python train.py --n_head=8 --norm="layernorm" --parallel_block=false --init_std_o=0.00458
Each number is 128 + 32 x the weight over its row's rms, rounded and kept within 0 to 255. Layers, rows and columns count from 0. The size above them is the row's rms in percent of the matrix's.

# layer 2 attention value, 128x512, rms 0.162, rows 62-63, columns 0-63
size [ 94  98]
[[158  83 157 106  54 116 138 130 163  98 135  79 121 164  98  83  82 110  98  35  97 104 101 152 133 108 165 185 112 113 154 160 116  81 124 163 106  71 168 172 199 181 151 114 118  93 124  87 106  99 125  77  91 106 107 118 193 160  88  99 189 128 146 125]
 [ 66  85 152  97 108 153 158 143  75 123 146 130  53 185 122 105 136  98 110 167 131 139 105  87 155 128 133 187 145 131 179 115 200  76  94 154 111  75 194  95 119 138 114 150 127 105 126 151 122 154 141 114 161 127 100  87 156  84  94  65  96 125  95 102]]
# layer 2 attention output (transposed), 512x512, rms 0.145, rows 62-63,126-127,190-191,254-255, columns 0-63
size [ 85  92  86  96  86 104  87 109]
[[ 77  61 156 174 174 117 139 126  57 150 104 117 138  97 120 120 127 142 207 127 117 125 144 183 148 142  95  55  66 167 152 144  61 124 132 105 173 128  82 104  82 105 105 129  74 137 129 111  95 129 107 107 162 116 184  96 116  89 137 104 120 162 148 142]
 [111 189 152 101 126  78 129 147 116 123 132 148 139 116 115 149 136 181 123 119 148 138 179 175 114 114 128  97  95  72 159 159 100 133 156 134 106 102  73 146 140 170 184 125 171 172 101 109 166 113 143 138 168 132 111 169 128 128 159 141 105 104 116 165]
 [153 127 134 149 124 153 123 112  89 146  90 102 101 110 112 110 119 142  89 175 147 130 105 107 186 144 116 123  65 148 163 114 122 147  93  74 183 141  31 145 134 172 153 136 113 144 140 119 155  89 174 145 149 104 123 153 128 108 140 132 116 151 104 114]
 [115 112 140 138 151 179 119  90 137  89 177 119 101 128 104  45 108 132 107 142 120  77 114 114 120 130 158  93  87 175 108 153  85 112 141 143 136 126 109  70 149  91 123 113 158 109 123 116 171 108 121 148  92 135 109 115  79 136 155 137 143 130 159 131]
 [118 106 121 101 163 121 157 115  87  62 135 148 175  89 163 205 146 114 150 205 166  97 105 110  94 117 157 169 146 121  79 139 202 167 115 130 148 144 116 129 107 148 113 129 208 243 138 154  84 104 150 130 133 144 155  84 143 116 140 169  81 135 131 198]
 [170 167 129 140 151  97 109 166 179 120 134  91 104 129 168 186 108 130 113 138 114 121 186 128  84 156 148 100 120 116  82 126 134 185 131 158 151 142 118 114 101 127 114 102  68  86 176 153 152  98 108 120  77 148 109  93 118 141 145 145 232 156 135 114]
 [106 147  81 149  98 145 158 154  84 193 115 136 141 115 153 112 114 124 128 105  42 116 118 125 168 104 151  96 144 160 115 128 126 127 151 150 141 170 111 156 120 113 118 164  61 138 170 111 131 136 134 126 143  98 137 105  57 132  72  98 150 180 134 109]
 [101 168 143 151 106 143 130 112 151 147 136 113 183  69 104 112 108 118 103 137 118 172 178 168  93  94 183  93 144  96 131 162 143  89 133 181  81 143 146 149  86 126 128 103  70 150 161  94 140 122 118  83 158 137 182  86 149  64 136 111 128  94 105 100]]
# layer 2 attention query, 512x512, rms 0.103, rows 256-274,320-338,384-402,448-466, columns 0-63
size [105 106 108 109  99 105 103 120 102  99  96 122 105 102 100 116 106 113 111 116 122 114 112 130 127 132 114 121 120 120 123 119 119 120 127 119 115 120  88  82  84  81  85  82  81  85  84  83  76  84  78  85  82  83  77  78  84  86  89  89  85  83  87  94  87  80  85  82  89  82  82  86  86  90  84  85]
[[126 105 139 126 129 129  88 132 155 154 157 158 133  99 130 147 155  88 130 103 114  87 151  95 179 173 105  75 108 194 115 118 133  65 146 195  76 135 143 113 105 144  51 128 193  73 165 114 128 187 103 153 137 141  95 153  91 108 153 118 154  99  67 125]
 [ 67 108 140 114 145 152 140 144 123 150 152 204 101  55 109 142 155 122  94 115  98 109 121 121 155 163 160 150  87 141 101  94  99 102 164 178 129 143  68 189 139  90 141 121 174 134 125 127  40  85 128 135 143 102 153 182 114 221 146 130 140 111 140 171]
 [140 101 145 124 127 107 127 105 131 133  70 138 157 113 138  89 185 147 116 195 120 105 137 130  92 118 129 166 115 155 140 103 144 143 122  90 104 116 139 214 154 112 144 199 142 103 155 136 175  84  99 129 149 130 132 136 191 128  98 128  57 138 117 132]
 [159 155  98 194 103 120 140 168 112 110 132  33 111 143 120 123 121 101 141 139 108  76 111  72 133  89 150 119 123 120  98 153 108  86 123 164 139  72 136 136 113  32  95 115 163 157  44 178 151 181 119 170 126 182 152 114 105 180 143  91 177 127 177 104]
 [126 138  97 172  83 100 153  99  89 101 137 101 103 151 134 163 106 114 122 142 155 126  95 128 126 121 120  81 150  95  90 148 137 182 157 141 127  96 100 122 112 119 149 146  92 125 123  79 151  51  85 122 109 187 109  48 138  85 185  97 191 197 203 144]
 [123 144 198 104 129 109  80 137 195 104  90 206 141 117 111 152 135  72 166 176 110 130 163 125 182 149 101  69 103 143 155  94  81  78 155 140 149 124 171 119  49 110 135 139 102 100 163 171 113 189 156  53 104 119 164 159 159 179 147  73 144  94 104 104]
 [ 66 155 124 117 124  63 124 135 121 113 113  87  47 103 107  72 114 185 179  77 113 134 149 100 140 137 113 118 144  90 128 152 147 143  66 180 135  94 122 138 109  91  77  55  88 126 143  57 105  83 137 153  86  97 151 126 136  88 132 156 140 127 135 100]
 [157 180  97 102 140 102  61 125 145 123 109 170 126 153 141 153  81 123 103 182 113 103 141 130 126 109 143 111 111 128 170  80 115 152 108 104  94  79 142  99 100 120 133 144 140 130 143 139 116 167 104  64  98 160 154 145 107 136 169  94 158 128  69  97]
 [140 178 151 118 193 150 122 178 192 174 128 131 142 125 136 141 123  89 128 191 180 104 152 116 147  76 166 173 102 156 174 192 149 111 164 105 146 184 115 105 107 188 120 115 116 108 123 125 103  97 147 136 150 146 146 157  95 129 180 138 110 146  64 160]
 [127 125 141 177 100 112  97 157 165 143  91 135 153 120 165 143 146 192 118 113 117 121  65 128 115 106 200 134 145  61 154 169  77  94 140 163 127 190  90 114 137 102 154 127  85 148 177 160  84 138 107 111  67 111 118  48 112 163 106  82 157 149 126 114]
 [168  96 124  98 145 101 112 182 158 107  60 162 134 164 203 104 116  88  68 214 139 124 122 164 135 123 135 169  94 100 183 134 164 140 123 130 116 128 110  84 144 158 146 187 140 117  93  90 107 138 165 153  91 171 144 123 137  82 144 138 172  78 104 137]
 [120 134 104  90 113  93 128  95 113 144 119 178 107  48 104  74  89 169  98  50 103 140 139 103 132  96 157 126 159  71  95  68  91  98 157 133 119  69 162 114 115 123  62 142 153 141 138  93 117 149 116 138 108  68 191 134 142 223 126 183  97  95 143 154]
 [ 83 152  78  80 135 139 139 159 151 107  95  91 118 132 130 108 121 122  91 146 109  85 108 165 149 136 152 138 133 140  98  73 141 142 177 117 122 175  96 145 129 154 103 161 158 152 190  85 126  70 137 124  97 112 161  76 146 121 101 164 130 158  48 119]
 [ 78 186 113 137  95  78  94  88  63 127 138 141  95 158 116 150 111 162 123 181  91 168 118  99 135 102  86 132  79  93  89 131 137  38 139 150  91 116 147 126 121  87 127 173 109 147  95 157 129  94 126 142 110  76 141 128 138 151 145 127 112  91 156 124]
 [ 98 102 119 126  81 139 138 117 189 121 163 151 145 161 128 118 121 120 142 161 196 141 126 168 139 140 177 143  70 130 145 142 122  91 142  84 142 141 148 150 127 134 137 150 161  80 135  87  71 166  79 143 131 152 107 173  89 117 159 148 129  80 108 113]
 [ 82 109 121 107 122 103  93 136 147 120 155 155  43 129 116 171 120 105  90 118 160 133 135 119 160 109 189  96 113  81 175 105 179 102 132 140 165  93 182 136  56 131 111  89 125  83 191 127 135 130 183  85  62  95  91 107 148 132 135 138 141 148  90 158]
 [113 195 161  99 148 173  88 147  98 170 129 112 131 140 160 162 136 167 158 154 118 120 146 113 108 106 120  85 127 131 213 141 135 131 185 101 126  60 176 142 157  76 125 115  77 108 199 103 148  76 219 103 129  41 148 155 122 164 121 189 136  91 162 144]
 [129 119 135  75 119 131 103 134 157 145 131 172  92 139 134 211  89  99  96  71  84 110 127 132 172  39 122  91 107  33 141 131 164 119 122 163 203 125 139 125  81 129 106 113 103 178 123 132  89 153 168 163 110 184 144 114 115 104 130 129 114 105  99 177]
 [179 139 164 133 127 173 186 127 173  92 172 162 116 126  85  73 145 102 181  96  63 172 105 142 153 112 138 132 153 144 110 104 148  88 166 180 179 183 158  87 157 135 152  76 110  86 104  83 165 169 119 102 125 112  99 145 117 114 170 132 113 107 132 147]
 [137 141 117  83 235  93 102 127  80 173 123 199 105  86 168 148  86  78 117  68 115 145 139 134 180 170 149 160 123 142  98 165 112 143 141 136 150 190 171  95 185 108 141 141 109 159  58 110 112 168 124 168 146 213 133 106 174 103  89 101 144 132  76 170]
 [130 141 116 171 119 144 114 134 142 145 133 152 141 177 143  97 115 179 140  85 130 206 150  88 170 108 150 165  80 156 192  96 125 142 154 129 149 112 112  55 166  68 129 153  74 125 137 187 173 119 142 135  92 155 137  86 121  87 129  32 120  61 106 182]
 [163  75 142 159 156 191 130  99 117 179 148 162 114  98 176  93 157 108 101  59 173 157 112 125 150 118 108  94 144  92  95 111 170  86 114  95 136 121 129 116 110 153 150 120  69 155 142 146 147 109 121 119 135 203  98 118 126  88  89  92  90 142 143 133]
 [131 150  98 135 127 100 152 144 133 186 136 152 113 152  82 123 154  43  64 133 178 137  65 128  88 123 164 131  88  86 103  73  91 133 122 199 144 128 122 181 148 158 144 123 120  98  41  80  69 201 123 127 105 109 132  99 120 117 162  99 108 111 203  91]
 [ 72 121  99  69 129 140  62 141 135 144 196  84 126  93 130 117 119  90 151 160  90 129 120 124 138 110 108 167 174 188 157 116  87 153 148 132 106 152 167 143 112 157 123 102 151 160 152 149 123 116 125  68 139 158 145 127 134 125  92  98 200  96 129 114]
 [132 106 115 124  87 137 122 119 123 110 102  90 135 110 170 123 154 149 105 110 116 110 103 181  64  89 104 113  96  89  71 129 178 122 152 105 123 168 116 174 125  98 158 156 192 195  52 112 135 129 130 111  87 127 108 154 162 119 139 124  78 117 123  94]
 [152 120 150 146 155  99 124 157 157 115 128 151  91 124 133  75 142 144  98 135  96 128 141 130 176 123  88 173 144 121  70 122 141 151 111 146 103 111  62 140 150 119 135 141  81 209 152 112  97 158 126 172 136 140 169 169 124  53 105  90 138 136 104  85]
 [113 131  86 139 195  91 137  91 132 126 114 114 110 123  87  82 133 170 176 159 140 143 153 112  97  78 126 146 155 108 132 120 151 109 110 127 120 138 206 150  95 119 108 120  87 168 150 136  89  95 110 199 155 158  49 161 153  94 190 131 139 115 129  80]
 [103 179 150 132 103 117 128  67  93 120 151 116 176  67 168 120  85 120 116  64  75 171 115  81 118 127 139 138 106  99 114 119 131 155 184 118 113 144 137 111  94 120 151 167  99  76 116 208 130 162 120 179 141 112 167 167 142 160 125 125  99 128 131 116]
 [148 178  63 159 127 153  66 108 158  90 109 184  70 186  99  75  92 131 118 131  76 162 131  86 109 127 117 169 137 159 108 117  89 137 152 144 101 178  75 145 133 135 119 116 151 146 138 163 113 150 142 130 124 105 141 144 184 108 124 106 108 168 134  82]
 [158  78 152 134  81 165 133  94 154 134 130 199 137 176 167  96 129  68 175 141 174 119 115 120 187 107 111  82 150  84 125 130 195 120 108 140 166 148 139  91 118 132 125 120 130 119  64 156 129 162  75  21 162 134  88  83 167 102 136 114  91 169 120 102]
 [140 113 129 126  93 144 127 105 144 124 133 167 138 126 114 144 117  99 166  54 102 144 109 152  54 188  79 119 139 105 144 156 163 159 126 142 105 134 131 131 135 151 125 144 135 160 110 132 104 104 107 126 124 135 115 171 147 102 160 122 196 146 124 138]
 [151 132 134  89 154 201 131 101 169 132 173  80 132 124 111 140  97 112 126 167 133  89  73 127 135 102  63 185 126 162 164 111 181 104 106 122 130 176 126 103  77 110 118 155 162 132 111 164 103 149 117 116 175 101  78 158 164 131 125 115 112 134 126  90]
 [146 117  74 129 141 147 104 142 133 109  93 125 129 143 128 143 120 134 102  70  90  90 155 140 124 173 127 119 160 109 151 137 127  66 149 132  84  91 155 134 111 103 141 117 143 135 113 130 127  39  98 122  58 105 148 151 126  81 145 151  68 142 120  92]
 [171 122  92  78 104 127 141 104 106 167 130  95 113  95 114 103 100 134 117  94 124 130 199 192 145 109 155 102 108 158  88 152 108 135 134 167 156 182 178 138 162 193 125  79 128  96 107  83 146 120 124 123 105 122  88 148 145 156 127 190 137 142 124 135]
 [106 120 157 179 135 106 164 120 133 154 102 120 108 119 164 156 155 126  92 112  92 128 162  68 188 112 164  65 130 126 142 120 136 125 111 102 131 126 108 147 108 102 165 131  53 131 139 184 170 130  37  67 146  94 125 111 131  76  91 153  78 110 105 118]
 [126 148 133  98 121 138 174 130 139 107 129 144 151 126 163 146 106 127 105 163 106 173 142 138 136 181  89  83 127 144 102 126 112 135 155 141 129 111 126 165 120 171 102 122 200  94 110 111 114  93 117  78 126 112 171 116  86  87 140  76 163 119 108 164]
 [101 114  93 112 130 150 109 147 108 114 193 124 159 118 116 119  81 145  90 152 150 125  38 119  46 119 153 167 154 154 120 117 141 130 141 104 130 147  84 110 118 132 133 130 134 154 175 126 179 124 115 110 198 183  93 107 165 178 132 166 167 141  81  66]
 [143 106 116 135 119 147 124 118 168 167 107  54 138 146 125 177 145 143 154 126 147 125 108 181 104 140 100 156  92 147 121 152 164 127 122  95  82 155 122 121 173  94 100  85 117 169 160 125 169 140 116 161 111 149 131 119 106 146 146 130  98  66 165 132]
 [165 121 143 177 134 125 113 180  78 112 107 207  78 134 174 118 147  62 222 122  70 174 106  37 105 121 127 194  82 145 107 132 123 135 124 142 114 154  93  90 158  79  94 148 126 134 147 125 208  99 155  99  77 149  99  88 109 112 141 151  87  68 161  65]
 [110 139 111 127 156 152 118 131  88 130 149 175 101 143 108 106 123 123  96  98 184 105 110  74 145 107  82 191 144  88 142 159  88 121 111 218  97 123 109 169 105  95 130 147 152 125 101 164 166 103 114 152  69 163 127 120 145 183  87 128 121 101 113 155]
 [ 72 117 133  91 152 111 112 107 109 120 100 146 146 182 122 170  68  66 108 139 182 160 115 130 104 147  86 106 107 147 153 148 142 106 102 170  83  71 167 138 154 127 143 119 102 173  57 128 152 126 120 134  82  87 101 103 154 103 163  92 118 136 138 130]
 [ 88  98  37 117 123 134 149 106  77 183  99 100  99 108 128 112  89 175 135 139 141 120 135 112  66  82 115 130 149 111 118 145 176 141 105 109  97 150 119 176  83 134 146 150 143 206 105 141 113 152  83 179  91 154 164 174 114 117 140 138 138 145 184 133]
 [147 145 151 119  97  96 138 100 170 160 164  96 128 137 152 174  85 122 106 177 131 116 105 163 148 175 163  66  84 153 105 113  77  96 138 120 133 150 191 141 119  86  84  97 121 107 142 168 120 124 106 169  77  73 102  71 159 138  67 165 102 150  80 177]
 [103 143 125 106  99 131 131 133 141 132 162 169 174 148 141 164 106 119 142 141 103 119 125 131 175 123 130 126 112 106 146 110 144 128 149  74 127 142  86  97  93 118 107 103 151 132 111  63 110 107 147 144 109 161 143 170 116 160  79 145 118  79 150 163]
 [160  43 148 121 148 114 138 146 140 156 108 110  98 114 140 126 171  67  80 120 139 199 126 126 107 151  97 144 138  67  88  97 107  85 120 109  61 125 101  83 184 125 137 173 148 130 108  75 112  44 140 147 122 102  63 160 138 147 123  97 133 129 110 132]
 [ 92 141  91 145 165 113 120  94  96 156 130 119  87 103  88 114 189  82 193 113  94 191 150 120  86 118  98 135 130 159 157 137 122 121 158  99 107 108 115 151  92  71 130 143 171 149 117  93 195 146 147 116 102 152 144 142 144 143 133 183 163 140  27 120]
 [135 131 112 150  77 113 155 142 130 121 159  96 175 149 135 108 176  64 139  84 135 135 150 163 125 115 163 155 183 151  74 139  92 104 158 159 125 148 132 151  79 121 131 132  94 141 134 134 139 126 148  83 103  95 140 183 111 151 161 142 124 122 144 124]
 [141  96 153 138 185 148 151  97 122 119 145 166 104 153 153 107 117 129 134 101 151 120 157 210 111 145 140 143 169 119  79 136 120 117  73 157  64 133 171  99  46 109  87  80  79 204  96 164 109 142 138 130  92  89 112 143 150 162 158 128 109 136 133  75]
 [154 120 164  87  27 165 139 171 124 155  81 183 169 150 135 132 170 136  71 166 110 164 123 109 150 148 145 110 123 153 152 125 110 111 142  99 142  78 156  95  84 114 153 169  68 136 101  98 134 118 100  76 171  99 183 101 121  98  59 143 153 171 108 101]
 [128 116 137 192 161 143 133 165  66  79 131 136 121 131 145 167 189 150 103 130  77 125  88 156 134  91 110 110 126 115  59 114 170 113  81  90 178 111  95  94  76 103 130 166 182 115 163 144 134 145 163 143 126 140 172 151 121 187 113 149  87 125 147 176]
 [169 133 181 109  83 117  74 142 184 106 137 109 173 180 121 138  73 111 147 118  50 143 134 151 174 168 144 117  91 199  59 114 132 144 123  69 127 116 208 142 103 162 109  97 127 126 127 125 139 117  85 125 124 188 144  94 137  92 137 116 144 183 193 106]
 [143 154 102 109 154 160 154 111 116 124 135 167 117 116 139 151 102 100 160  81 144 154 149 114 188 121  87 167 181 118  71 176 178 162 186 179 115 111 159 122 132 111 101 132 155 120 144 129 111 200  98 133 112 156 133 144 142 113 120  91 136  93  95 155]
 [153 166  89  90 170 121 116 115 140 111 123 127 147  78  68 113 123 124  75 149 106 105  88 149 151 110  92 185 112 116 134 149 162 139 151  66 158 142 136 100 143  81 129  85 128  85 126 151 122 153 109 118 142 134 100 153  85 123 128  94 122 124 125 153]
 [102 180 160 149 128 192  77 115 144 165 119  96 144  93 102  91 139 165 169 183 160 140 166  74 174 162 108 100 141 107 107 149 109 161 153  52 117 133 129 144 113 112 141 109 132  99 201 143 177 160 121 169 204  99  92  68 159 114 135 153 106 194 114 146]
 [133 118 129 186  74 170 114  92  98 130  96 132  90  93 123 193 144 149 148 126 136 183 148  59 147  87 123 168 136 160 102  93  72 138 130 120  58 164 121 133 122 141 135 129  94  39 123  98 114 132 156 116 116 140 181  94  87 137 113  53  91 144 107 150]
 [102 177 157 174 163 128 103 144  75 110  97 131 123 147 127 100 120 142  81 154  76 134 133  67 170  86 215 101 115 100 162 132 160  69  93  92 110 109  99 103 159 124 127 125 179  90 179 174 138 110 178 138 135 112 131 167 154 121 114 142 104 103 119 139]
 [ 76 134 144 127 106 146 150 138  77 151  89 137 111 114 167 131 119 169 144 113 147  85 120 167  93 130 121 107 143 175  66 144  71 136 148 126  86 145 124 163 191 186 108 146  97 191 136 128  87 121 158 100  58 125 161 142 135  98 101  92 164 197  72 170]
 [ 89 136 102 137 146 123 119  74 201 153 136 123 109 173 112 146 134 171 133 109 161  56 125 137 160 137 128  85 168 112 166 134  76 121 137 139 139 161 193 143 130 205 141 119 128 114 171 169 104 172 169 102 122 138 159 167 153 106 100 126 180 139 112 128]
 [127 152 202 162 116 111 129 115 193 121 145  91 133 158 140 146  71 119 161 130 115 161 120 173 147 186 125 105 112 166 178 100 164 114  63 183  83 159  97 155 150 142 110 116 180  98 167  75 136 163 121  97 118  81 119 175 114 115 168 125 187 102  93 115]
 [135 141 107 115  81 104 137  94  90 150 163 129  97 126 143  87 215 111  76 112 158  96 127  92 101 133 125 165 153  75  93 141  66 141 139 143 192 140 155 102 121 156  90 114 134 154 122 106  84 114 132 127 130 120  98 155 120  62  58 172 116 140 187 123]
 [126 137 176 134  91  98 119 152  82 103 141  93 109 145 194 138  89 160 114 111 134  48 108  83 154 171 125  99 164 191 151 124 128 125 127 232 142 148 130  59  89 138  91  90 140  47 142  87 120 162 126 129 101 151  13 141 126 158 106 100 160  83 154  90]
 [161 122 148  83 178 174 112 228 107 108  96 121 114  86 130 131 106 125 117 117 138 135 114 100 141 119 115 110 134 111 122  67 114 146 101  87 149 152  75 163  86 161 152 177 178 106  94 221 159 171 144 120 195 170 161 101 191 144 130 105 104 109 175  55]
 [147 154 139 111 134 131 145 136 146 108 104 157 112 124  81 146 128 162 109 132 129 143 164 110 155 121 131 133  51 124 177 127 113 139 104 121  98 110 161  88 112 146  80 100 112 138 169 203 162 137  69 100 169 150 114 117 159  55 119 135 146 169 170 101]
 [135 127  91  84 127 167 106 109  88 145 167 154  90 122 126 168 136 177 143  86 129 122  84 157  82 127 108 150 171 100 120 188  75 151 134 168 113 127 136 179 120 139 106 101 152 147 151  93 123 179  99 129 115 102 157 175 117 155 174 128  83 155 144 149]
 [119 121  99 131  36 151 105 130 125  82 113 124 176 169 163 144 143 119 101 202 110 141 110 105  75 168 164 162 140 109 131  88 118 109 143  88 151 148 160 174 165 135 117 141 113 155 146 138 173 157 136  52 102 131  80  96 111 109 138 114  90 139 178 124]
 [117 131  74 136  95 153 125  98 127 150 102 112 147  80 112 146 115 139 138 112 176 112 127 127  99 139 156  69 146  93  88 111 139  92 121  68 112 144 151  80 140 127  77 148 143  91 132 169 117 140 149 145  86 186 106 123 117 101  73  96 136 166  73  92]
 [109 132 139 155 126  98 118  89 169 168 106  84  93 101 151 100 124 125  79 103 114  99  42 110 146 159  75 132 163 112 175 116 153 152 158 194 129 123 118 113 153 168 138 144 136 160 182  50 111 103 134  53 150  92 101 126 125 140 169 113 138 115 130 134]
 [ 74  89 176 127 182 152 148 166 177 107 141  69 162 164 126 158 139 117 172 115 120  16 165 124 124 110  88 169 156 117 175 113 118 154 140 176 132 115 153 114 188 156 126  75 155 166 100  84 157 151 160  70  66 125  21 183 101 147 125  84  86  96 119  97]
 [157 126 149 136  99 142 126 121 194 155  50 178 104 169 118 101  62 116 110 132 146 117 112  87 121 160 154 131  71 121 120 117 120 152 127 231 126 136 125 164 181 105  99 122 117 130  81 130  91 156  78 140  77 137 152 112 165 122 156  89 137  93 114  91]
 [137 125 131 154 117 160 184 113 133 135 171 134 132 165 148 109 132 118 134 150 147 115 114 117 150  91 152 118 153 144  69 147 143 195 159 108 125 126 123 108 110 103 153 145 101 115 116 136 109  95 118 112 109  82 113 119 195 107 107 111  94 178 131 112]
 [ 79 123 141 206  94  81 149 164 144 111 146 142 122 170  92 122 140 105 114 149  94 180 126 105 123 143  95  94  95 141 144 122  90 119  69 118 133 124 109 110 125 133 163 119 139 116 183 107 120  75 143 164 137 115 103 129 151 167 135 180 132 116 117 120]
 [137  84  64 140 170 135 152 149  93 151  85 165 130 114 110 126  50 116 201 125  89  91 153 137 103 188 169 107 130 171  86 116  86 121  52 128 137 105  93 152 177 136 141 113 157 213 171 112 114 147 121 121 201 132 128  70 171  84 109 162 128  91 145 146]
 [123 137 123  75 113 107 143 139 150 102 171 113 118 158 142 152  75 143  90 161 141  54 164 184 142 131 135 118 130 118 173  98  97  87 139 137 160 150 176 139  90 161 163 133 108 130 161 110 115 128  83 128  79 132 129 116  85 177 122 130 183 139 105 139]
 [171 150 154 126 123 102  80 163  54 177 141 127 119 134 131 169  88  94 131  89 138 156 164 145  85 134  43 126 127 126 194 144  85 165 122 157 120 122 121 116 122  96 134 143 129 125 189 159 120 107 137  87  47 131  74 143 155 104 103  92  97  98 134  45]
 [164 114 148 113 116 129 132 124 167 120 178 161  90 118 137 164 105 186 145  96 176  93 171 184 162 119 126 109 176 110 129 147 104 148 117 166 122  90 140 175  78 100 102 122 154 120  49 135 135 145 101 138 141  83 210 164 128 106 133 117 135  65 132 127]
 [154 148 179 143 133  66 133  88 140 140 119 169 158 171 110 123  95  83 121 185 115 178 134 165 113 133  85 150 109 118 135  85 121 145 132  89 154 109 133 118 161 148 143 101 108 147 203 112 111 170 101 155 104  54  92 138 150 122 125  91 187 117 151 164]]
# layer 2 attention key, 128x512, rms 0.0746, rows 64-82, columns 0-63
size [ 87  93  90  96  94  94  99  88  94  87  87  88  93  94  89  86  92  98  93]
[[119 103  97 140 128 170 141 181 134 126 153  82 178  89 119  86 145 106 120 124 140 186 124 177 117 140  98 144  68 161 154 106  98 108 172 154 136 113 130 117 146  60 184 141 141 157 150  98 113 114 154 117 131 140  89 101 103  89 116  64 122 166 136 165]
 [183 109  93 152 138  91 149 148 124  97 107 203 128 177 148 114 169  77 133 126  76  95  92 142 119 118 138 124 107 125 137 146  95 145 146 118 164 135 142 140  86  66 129 103  77 181 103  92  77 105 133 145  78 110 162 143 144 114 174 110 102 148 118 166]
 [168 155 158 156 102 141 108 136 173 184  67 153 133  97  73 187  69 150 129 109  81 145 160  69 161 110 133 132 126 135 119 113 107  80 147  76 118 146 105 141 106  77 137 144  99 116 194 159 108 132 153 112 176  79  90 173 153  78 177 153 167  38 142  82]
 [150  96 136 139 152 159 115 136 113  75 120 150 120 124 146 160 149 208 127 132  89 184 146 150 121 119 141 159 144 125 182 126 118 113 183 122 173 135 108 158 133 112 126 142  93 201 120 167 131 155 137 142 135  77 141 151 100 109 123 145 128  92  70 117]
 [109 166 142 147 112 147 188 108  95 199 156 138 121 114 159 109 179 146 108 133 186 107 102  79  86 120  80  85 175  83 107 123 174 146 167 191 110 132 110 105  80 134 119 158 117 105  87  62 120 130 137 154 109  90  84 167  70 110 149 138 125 124 136 139]
 [189 125 149 126 145 151 129 127  95 202 150  81  96 123 166 109 166 163  99 106 177 105 102  91 132 145 108 113 163 150 108 119  86 130  96 180 172 152 141  91 124 179 122  85  93  74 110 142 134 136 180 123  99  94 115 107 123 133 132 149  94  77  77 155]
 [ 93 188  92  99  79 158 150 167 123 152 115 155  75  87  79 204  64 171 100 119 120 140 169 121 159 115 135  95  68 153 139  81 164 158  83 171 131 162 108 130 128 113 103  94  94  43  92 104 138  97 153 144 209  74 157  90 136 141 147 165 183  92 143 109]
 [128 170 130  90 138 150 161 157  74 166 122 189 147 148 163 167 120 121  71 145 116 174 119 198  96  95 137 111  86 121 141 161 115 122 118  94 142  70  74 157 143 101  78 142 173 149 138 112 109  97  91 100  94  97 167  80  89 119 113  92 121 213 148 128]
 [105 100 135 173 147 140 122 207 124 112  74 128 134 149 128 118  87 125 166  89 129 153 141 153 151  49 158 125 129 153 209 144  58 127 119  96  83  96 114 151 109  93 103  97 142 162 103 135  78 196  83  83 159  83 150 143 145 146 143 146 170  87 121 134]
 [135 132 169 117  63 111 114 108 129 144 134  79 137 100  45 131 123 159 117  79 122 124 177 160 110 116 129 115  96  87 167 133 178 141 108 159 172 102 114 103  96  95 125 123 110 141  73  95 130 106 196 109  74 138 162 156 228 108 114 135 118 115  77 167]
 [ 96 185 106 139 161  75 141 119  70 127 106 124 157  71 144 142 141 111 146 123 124 165  68 162  59 123 128 162 101 178 102 118 134 117 154 145 167 151 131 124 130 138 109 178 157 130 148 175 144 111  97 139 132 105 102  93 116 127 173 118 130 142 129 193]
 [ 56 115 182 155  70 162 103 122 102 124 114  83 184 133 150  98  93 124 127 218 123 173 173 123 141  97  88 139 130 137 176 143 104  94  88 127  91  61 123 134 166 148 139 111 102 188 118  89  95 123 142 148 163  66 138 113 177 100 156 131 123 121 155 124]
 [146 142 108 128 119 138 163 165  93 106 101 172 179 129 136 141 126 108 148 196 105 120 110 122  97  89 128 116 142  71 193 143 183 153  65 136 114 118  70  77 113 129  85 110 176 122  87 139 112 118  91  68 115 114 132 101 110 203 162 147 170  94 137 158]
 [132 122 153 175 135 133 114 159  62 189 113 150 149 196 160 158 113  98 169  94 138 152 173 100 135  27 152 111 116 171 147  99 109  32 179  99  99 119 186 115  92  84 111 148 142 117 151 130 144 108 148 117 179  96 113 150 118 119 178 140 124 113 121 107]
 [103  94 122 121 111 171 119 177 100 119  85 104  57 136 120  83 192 202 126 145  98 139 118 115  58 137 152 159 126 179 105 118 129  89 161 127 149 126 101 129  91  68 133 162 139 112 116 178 115 101  85 145 174  60 216 182 128 129 130  75 168 168 128 115]
 [149 132 124 114  90 118  81 154 146 119 118 107  98 141  89 108 143 158 212  88 148  49  90 118 110 177 136 142  77 105  94 149 154  79  54 190  70 182  91 138 160 105 164 125 176 112 128  84 131 114 199 159  96 146 130 172 179 153 159 130 114 107 101 111]
 [124 122 148  98 143  96 148  95 108 138 137 143 121 170 149 129 170 153 162 160 145 102  94 170 175 138 132 134 168 116 131 153 196 129 164 132 134 109 119 122  75 126 106 158  97 137  61  89  87 143  96 111  78  60  94 138 120 174 107 160  88 155 120 178]
 [101 114 165  55 144 165 164 134 154 184 132  94  85 169 166 198 194  83 123 160 109  95 149 132 112 127 120  71 123 131 198 102 117 152 144 121 152 100 117 110 156 121 132 127 149 177 142 205 111 119 128 121 118  97  80  62  78 164 121 132 122 162 177  62]
 [ 82  73 110 135 144 122 142 122 126  86 102 108 147 144 102  74 150  61  69 162 147 168  97  76 134 141 169 150 142  85  90 163 104 113 137 142 105 147 142 116  87 166 135 154 132 114 127 159  73 160 106 101 116 170 150 106  93 129 122 113  43 133 105 101]]